Weights of a small transformer language model: capped logits.
Each number is 50 + 15 x the weight over its row's rms, rounded and kept within 0 to 99. Layers, rows and columns count from 0. The size before them is the row's rms in percent of the matrix's.

# layer 4 MLP up, 1152x384, rms 0.0567, rows 1087-1103, columns 288-383
114:20 45 50 50 63 45 55 52 40 66 48 58 44 37 55 53 83 54 73 46 52 73 50 22 33 36 60 59 55 41 58 30 35 54 77 39 58 39 54 59 75 46 34 63 47 43 34 52 18 69 55 38 74 70 44 60 39 60 84 64 63 43 49 46 31 75 43 37 24 58 45 46 57 48 41 65 65 87 44 47 69 58 58 65 52 41 64 38 53 56 54 31 40 51 56 11
112:39 61 68 46 34 25 55 48 56 46 56 50 38 56 57 41 63 55 44 61 47 45 42 65 32 70 62 52 18 66 52 24 56 59 57 55 58 48 59 60 92 24 67 21 60 53 46 25 91 32 51 61 97 47 46 44 66 41 29 65 61 48 30 42 61 55 53 38 56 57 55 56 64 36 39 68 60 43 23 45 66 62 37 35 59 54 50 55 66 27 79 64 29 63 45 37
109:38 15 66 76 59 63 50 39 40 64 50 75 19 60 46 36 51 71 47 22 42 35 65 51 74 39 55 64 37 45 60 17 54 66 53 37 33 45 60 27 73 32 58 60 65 34 73 40 57 12 46 60 38 44 30 54 53 54 32 59 33 56 45 36 73 15 76 61 61 27 53 79 41 52 42 60 59 73 34 58 26 54 63 16 67 51 39 38 48 81 45 37 29 33 53 55
097:48 51 51 38 61 71 33 69 44 40 40 66 68 29 44 51 50 72 53 23 62 36 57 38 68 36 45 39 60 66 36 64 49 62 61 05 95 61 49 65 57 40 53 32 25 52 58 69 40 68 22 85 50 36 46 46 60 52 78 46 24 51 07 36 57 37 42 36 34 45 56 62 75 43 44 46 69 63 28 41 27 50 33 60 51 30 68 41 60 58 68 52 41 28 11 51
102:36 52 42 77 25 46 37 50 54 54 64 82 49 68 45 84 68 38 59 51 37 37 74 37 62 58 57 43 82 74 37 41 56 37 40 41 38 70 47 48 79 41 56 36 48 13 45 35 19 75 53 52 58 31 55 43 48 54 58 29 61 51 70 69 57 73 87 22 19 77 29 43 40 65 43 54 56 84 59 49 30 31 44 45 93 63 63 54 45 49 42 38 52 64 72 43
099:50 49 41 43 62 47 48 56 66 32 56 43 13 54 58 42 58 81 29 18 45 66 39 71 69 68 72 34 18 71 57 53 37 33 96 44 81 58 31 44 60 65 38 05 54 59 27 58 41 40 44 52 49 51 40 49 55 48 38 36 65 29 61 57 51 59 45 68 38 68 39 39 91 47 49 17 59 72 68 54 55 24 61 41 40 55 41 66 55 56 58 83 82 53 38 59
089:62 54 67 59 38 17 42 66 50 44 46 72 31 46 31 52 52 44 74 70 45 52 65 73 63 60 42 54 45 70 62 58 58 30 51 19 39 56 69 19 40 69 78 74 52 31 46 45 47 46 50 59 47 54 57 27 23 39 46 72 68 15 50 72 34 51 41 17 66 75 28 61 31 61 46 58 42 54 50 52 35 41 25 54 52 41 46 69 36 65 42 54 48 51 45 46
105:31 45 39 41 30 60 37 55 52 35 82 56 49 37 45 48 32 59 68 17 57 25 23 35 57 42 52 63 35 75 59 30 51 57 53 51 41 61 20 54 26 92 50 73 33 38 59 46 28 19 31 52 36 22 44 53 51 59 51 38 53 45 40 61 82 55 65 49 62 55 59 45 39 60 18 48 84 80 60 46 47 29 45 64 36 53 46 64 27 40 49 54 26 51 48 59
094:31 45 55 26 45 55 30 62 48 54 48 41 57 67 53 43 41 52 73 42 49 46 51 42 41 15 48 40 45 29 35 66 36 48 62 51 49 45 57 34 66 68 31 48 38 29 42 62 58 57 52 51 45 73 39 75 64 37 22 41 46 36 42 56 31 54 93 25 45 53 47 75 74 43 63 18 78 38 47 45 55 60 37 42 61 54 59 53 58 32 80 61 39 44 50 52
100:48 64 48 59 98 60 62 26 18 51 86 59 57 53 52 47 41 57 25 49 53 42 40 37 26 70 56 51 63 34 47 56 46 73 85 61 50 58 50 50 47 65 89 59 49 59 38 44 74 38 25 85 55 77 37 59 58 43 48 23 37 55 52 41 77 26 56 52 63 67 63 59 57 53 61 29 49 63 40 47 54 68 65 49 64 70 51 45 54 23 56 50 57 76 50 37
089:77 59 51 90 38 68 42 59 53 24 24 27 64 59 43 35 34 70 49 65 60 60 67 49 37 34 46 52 44 76 48 59 40 69 33 31 49 48 63 15 64 54 51 62 59 76 49 26 45 22 63 31 55 66 57 12 51 75 40 54 63 52 57 36 47 28 47 32 63 40 58 46 56 56 35 42 49 45 41 59 27 40 69 64 48 84 40 37 49 73 46 65 36 53 47 49
086:65 13 55 58 55 47 59 45 64 36 20 56 49 41 65 24 54 29 64 39 36 57 41 58 44 46 68 40 47 63 66 11 66 28 54 63 45 44 21 67 51 47 00 60 56 41 35 76 33 31 46 38 28 67 48 27 71 63 30 46 23 74 71 21 42 35 38 55 46 41 41 57 49 36 62 59 52 65 70 43 37 83 18 65 44 69 55 47 20 57 50 58 60 52 48 57
102:50 59 58 54 41 42 68 53 56 26 50 71 89 40 63 14 79 58 22 61 38 54 22 73 77 60 33 20 44 40 55 64 20 42 73 67 40 62 41 33 61 63 30 39 30 35 51 66 32 51 44 72 67 36 89 39 40 45 70 65 45 55 48 51 48 69 43 59 34 65 65 59 32 53 44 76 67 39 14 44 59 63 41 68 55 65 50 57 38 40 45 36 52 42 51 51
105:42 61 48 35 63 75 60 62 71 40 45 51 31 39 55 74 73 41 63 35 39 55 51 59 63 58 44 83 51 64 73 57 44 53 68 61 42 38 50 55 44 39 45 50 34 36 53 66 60 42 50 80 61 48 41 31 44 57 46 75 34 37 51 40 61 49 67 51 46 39 63 57 30 27 65 42 75 51 61 19 33 56 45 46 72 44 26 30 77 64 37 50 63 72 52 31
107:45 61 42 36 50 62 45 57 65 56 56 53 53 69 42 29 36 27 39 60 58 59 41 56 57 63 45 36 62 62 52 44 46 56 59 35 72 45 54 60 58 37 52 48 40 43 68 58 57 53 53 66 41 57 56 46 34 63 52 61 53 44 67 51 26 49 49 53 29 49 26 59 45 22 67 64 52 37 34 53 72 40 47 26 55 39 26 22 66 40 50 17 30 31 50 58
099:48 38 56 78 32 72 63 46 49 56 46 69 45 62 56 64 22 57 68 67 19 49 66 62 49 66 42 56 42 60 63 49 55 68 60 69 51 58 57 35 71 69 59 46 66 41 53 33 45 42 57 83 61 28 43 52 94 65 53 35 59 57 45 42 30 54 65 66 28 71 24 48 47 48 59 67 94 66 25 52 40 50 45 58 57 57 49 43 24 70 41 45 44 44 22 61
099:34 56 77 48 47 50 59 50 59 57 14 42 31 55 60 19 62 48 50 45 54 38 68 41 54 42 53 44 31 68 50 72 54 37 42 32 84 53 70 66 38 29 29 37 44 52 62 44 51 41 26 43 51 45 48 49 42 63 54 51 45 30 62 44 39 35 36 42 37 44 35 81 60 50 67 41 42 38 44 30 68 37 37 38 31 56 31 82 22 71 59 43 58 54 71 42
# layer 4 MLP down (transposed), 1152x384, rms 0.0324, rows 1087-1103, columns 288-383
120:79 26 48 47 49 61 38 55 56 75 34 70 46 57 45 54 60 68 30 50 61 63 43 48 55 79 59 58 44 48 49 46 27 74 42 59 49 54 26 39 47 41 54 94 52 44 76 55 60 72 72 59 47 27 22 60 37 52 57 51 44 38 63 39 51 38 41 32 33 73 61 70 39 46 35 29 51 42 52 49 73 41 39 69 33 42 38 42 44 45 55 59 64 48 66 30
113:54 67 62 60 41 32 37 78 77 73 64 60 58 59 40 67 40 90 53 50 43 25 44 58 50 48 51 50 48 17 56 57 55 49 46 73 38 31 58 55 52 83 44 16 52 50 57 59 63 59 49 40 70 34 50 66 56 49 59 11 34 63 42 50 55 40 66 48 42 28 39 37 35 48 56 75 19 46 39 55 71 39 51 35 52 30 46 44 72 55 30 32 56 77 44 23
105:50 59 71 84 38 74 47 60 22 60 37 48 42 38 46 37 53 64 63 45 36 56 53 66 40 19 62 49 43 61 42 35 32 57 40 71 46 45 53 62 60 35 48 39 67 33 49 51 54 56 67 40 66 80 44 32 78 27 53 52 41 28 65 54 51 42 56 66 63 60 50 55 63 47 57 65 53 57 71 54 59 87 54 38 44 38 61 31 63 58 60 43 71 47 25 40
099:27 73 36 34 44 71 62 62 45 41 52 27 17 34 46 75 33 47 42 67 18 47 56 47 32 45 54 36 59 74 74 41 42 63 44 65 56 50 25 61 70 45 59 66 36 58 56 45 38 45 47 60 35 69 40 54 45 49 36 51 40 20 47 31 38 51 56 54 57 42 30 61 57 70 41 60 50 38 47 52 40 69 55 58 43 54 55 63 32 40 45 51 57 39 32 44
101:43 28 40 41 48 56 46 54 56 58 34 50 22 36 54 61 75 51 33 76 40 41 61 42 48 08 46 34 14 37 38 45 63 43 43 46 26 35 40 33 92 31 73 48 57 31 41 48 39 82 56 67 81 26 25 65 84 48 31 49 40 71 75 51 75 51 84 51 31 61 41 59 46 56 18 42 76 50 37 39 59 58 45 50 47 44 54 58 66 23 51 44 71 64 53 28
102:24 40 68 74 21 44 36 65 40 97 46 55 34 55 65 51 40 43 46 65 68 31 78 70 44 54 31 68 75 59 54 54 64 52 68 51 66 57 59 39 37 57 11 02 45 80 29 58 33 21 54 57 58 18 43 38 42 52 62 23 69 30 35 41 43 74 33 45 49 67 65 68 80 50 80 45 47 54 56 55 31 47 21 59 50 57 45 21 35 46 45 73 59 61 50 72
093:36 52 60 20 56 44 56 14 60 54 48 58 18 55 66 45 49 73 67 54 52 62 34 23 57 44 63 38 52 53 38 48 43 56 61 54 25 68 66 85 51 77 55 40 57 53 41 56 62 33 60 79 47 57 60 53 54 56 40 57 30 66 40 45 39 63 34 40 22 32 68 46 46 37 44 48 60 42 44 46 21 13 68 75 46 66 35 99 66 26 60 57 33 44 44 40
108:36 63 52 40 24 58 26 55 45 49 76 55 54 62 55 64 64 28 46 73 23 49 38 58 42 47 57 60 29 33 54 60 46 53 64 59 56 44 48 27 38 51 77 45 60 35 50 49 59 31 28 22 51 48 48 71 30 60 45 47 80 68 22 22 32 34 36 35 49 45 45 41 49 41 46 68 63 69 54 37 62 17 39 43 60 52 63 46 52 24 56 46 27 35 80 16
090:39 44 36 40 44 71 49 68 41 69 63 42 69 58 41 30 61 57 54 44 60 71 57 49 56 57 31 23 41 56 75 44 70 49 27 61 52 79 60 57 41 48 51 41 39 67 54 38 58 61 38 55 62 41 84 47 50 81 48 60 33 66 32 66 59 48 16 75 24 75 52 66 32 46 59 29 44 37 34 51 42 61 64 68 57 69 43 38 59 67 53 30 52 82 58 31
093:75 53 62 44 68 61 47 42 58 69 16 44 41 40 19 19 47 59 70 76 42 47 38 23 57 59 29 67 34 68 70 36 64 59 74 76 46 58 50 60 46 40 45 47 56 34 66 53 32 30 25 51 70 61 51 47 44 42 72 25 56 42 52 53 56 55 58 63 45 16 31 49 76 36 35 53 40 54 69 74 46 67 57 24 54 40 43 42 40 25 35 36 59 43 57 72
084:33 41 52 48 70 55 27 83 54 41 50 40 91 51 54 23 27 50 52 32 46 63 59 59 56 50 75 39 14 20 44 41 62 31 46 57 47 50 58 27 13 61 58 40 23 37 44 47 60 62 84 67 39 58 40 48 62 52 51 25 54 23 55 78 57 45 67 26 65 43 82 66 28 39 66 57 17 46 24 49 52 00 61 45 53 31 40 49 56 63 30 74 57 41 63 15
080:44 53 36 30 66 23 55 43 48 54 45 48 28 53 59 58 45 51 60 49 73 45 43 47 40 58 68 57 47 37 53 42 51 40 42 51 70 38 64 76 60 37 54 35 40 37 47 46 55 58 48 73 73 64 38 75 53 67 56 18 57 49 58 43 66 32 58 40 29 42 41 30 45 52 17 38 42 26 67 45 39 40 61 53 53 39 29 42 58 28 40 46 68 57 73 56
109:66 50 31 72 35 66 59 39 50 63 40 37 48 47 57 43 32 36 72 48 44 20 68 65 70 55 74 40 37 56 37 26 66 53 25 37 27 71 68 65 64 50 29 53 27 37 55 56 53 58 64 61 63 38 33 32 63 44 71 50 45 34 78 30 53 62 48 42 44 66 37 57 34 42 23 58 58 57 59 44 41 61 59 12 45 42 63 68 29 27 45 58 43 59 41 59
103:43 13 72 56 43 39 67 36 61 47 57 32 37 47 50 69 35 71 62 24 57 55 67 57 49 43 70 47 69 56 77 34 40 61 20 33 53 51 51 58 48 59 63 46 78 63 60 47 66 58 45 37 62 30 71 85 60 59 38 76 61 50 34 52 48 67 38 70 39 33 35 40 50 55 41 69 39 43 46 45 53 40 47 62 63 64 36 45 18 44 38 22 63 65 53 51
118:40 56 36 63 67 48 62 33 37 31 31 43 70 35 68 55 58 46 56 31 25 35 63 57 71 37 74 09 57 56 72 50 30 45 32 37 53 54 53 75 44 53 42 37 34 48 54 26 67 43 34 58 66 38 69 20 38 49 44 64 56 62 70 47 75 74 65 43 40 53 64 40 13 59 51 82 73 58 55 35 50 35 64 53 38 39 41 28 73 45 75 43 51 39 37 35
099:39 22 51 75 42 25 34 50 52 68 21 45 55 34 67 86 34 48 52 59 62 43 52 66 45 68 71 58 44 40 64 40 45 55 56 23 56 46 29 48 48 35 55 32 44 39 52 44 74 37 33 48 67 33 55 27 52 39 64 66 48 58 59 39 55 41 35 43 90 56 62 76 42 54 47 62 49 76 36 27 56 39 47 52 27 40 41 32 54 45 43 62 58 59 58 43
096:31 47 38 53 59 48 51 32 76 44 38 50 45 77 61 45 55 64 46 53 60 82 53 53 44 70 72 59 71 13 41 40 25 40 69 82 68 82 28 64 18 65 60 10 43 44 54 30 80 52 82 15 46 47 52 91 50 55 55 63 76 36 58 35 19 37 37 38 53 19 40 53 47 49 59 70 76 52 55 55 70 81 74 81 34 48 32 56 43 56 50 46 62 52 31 46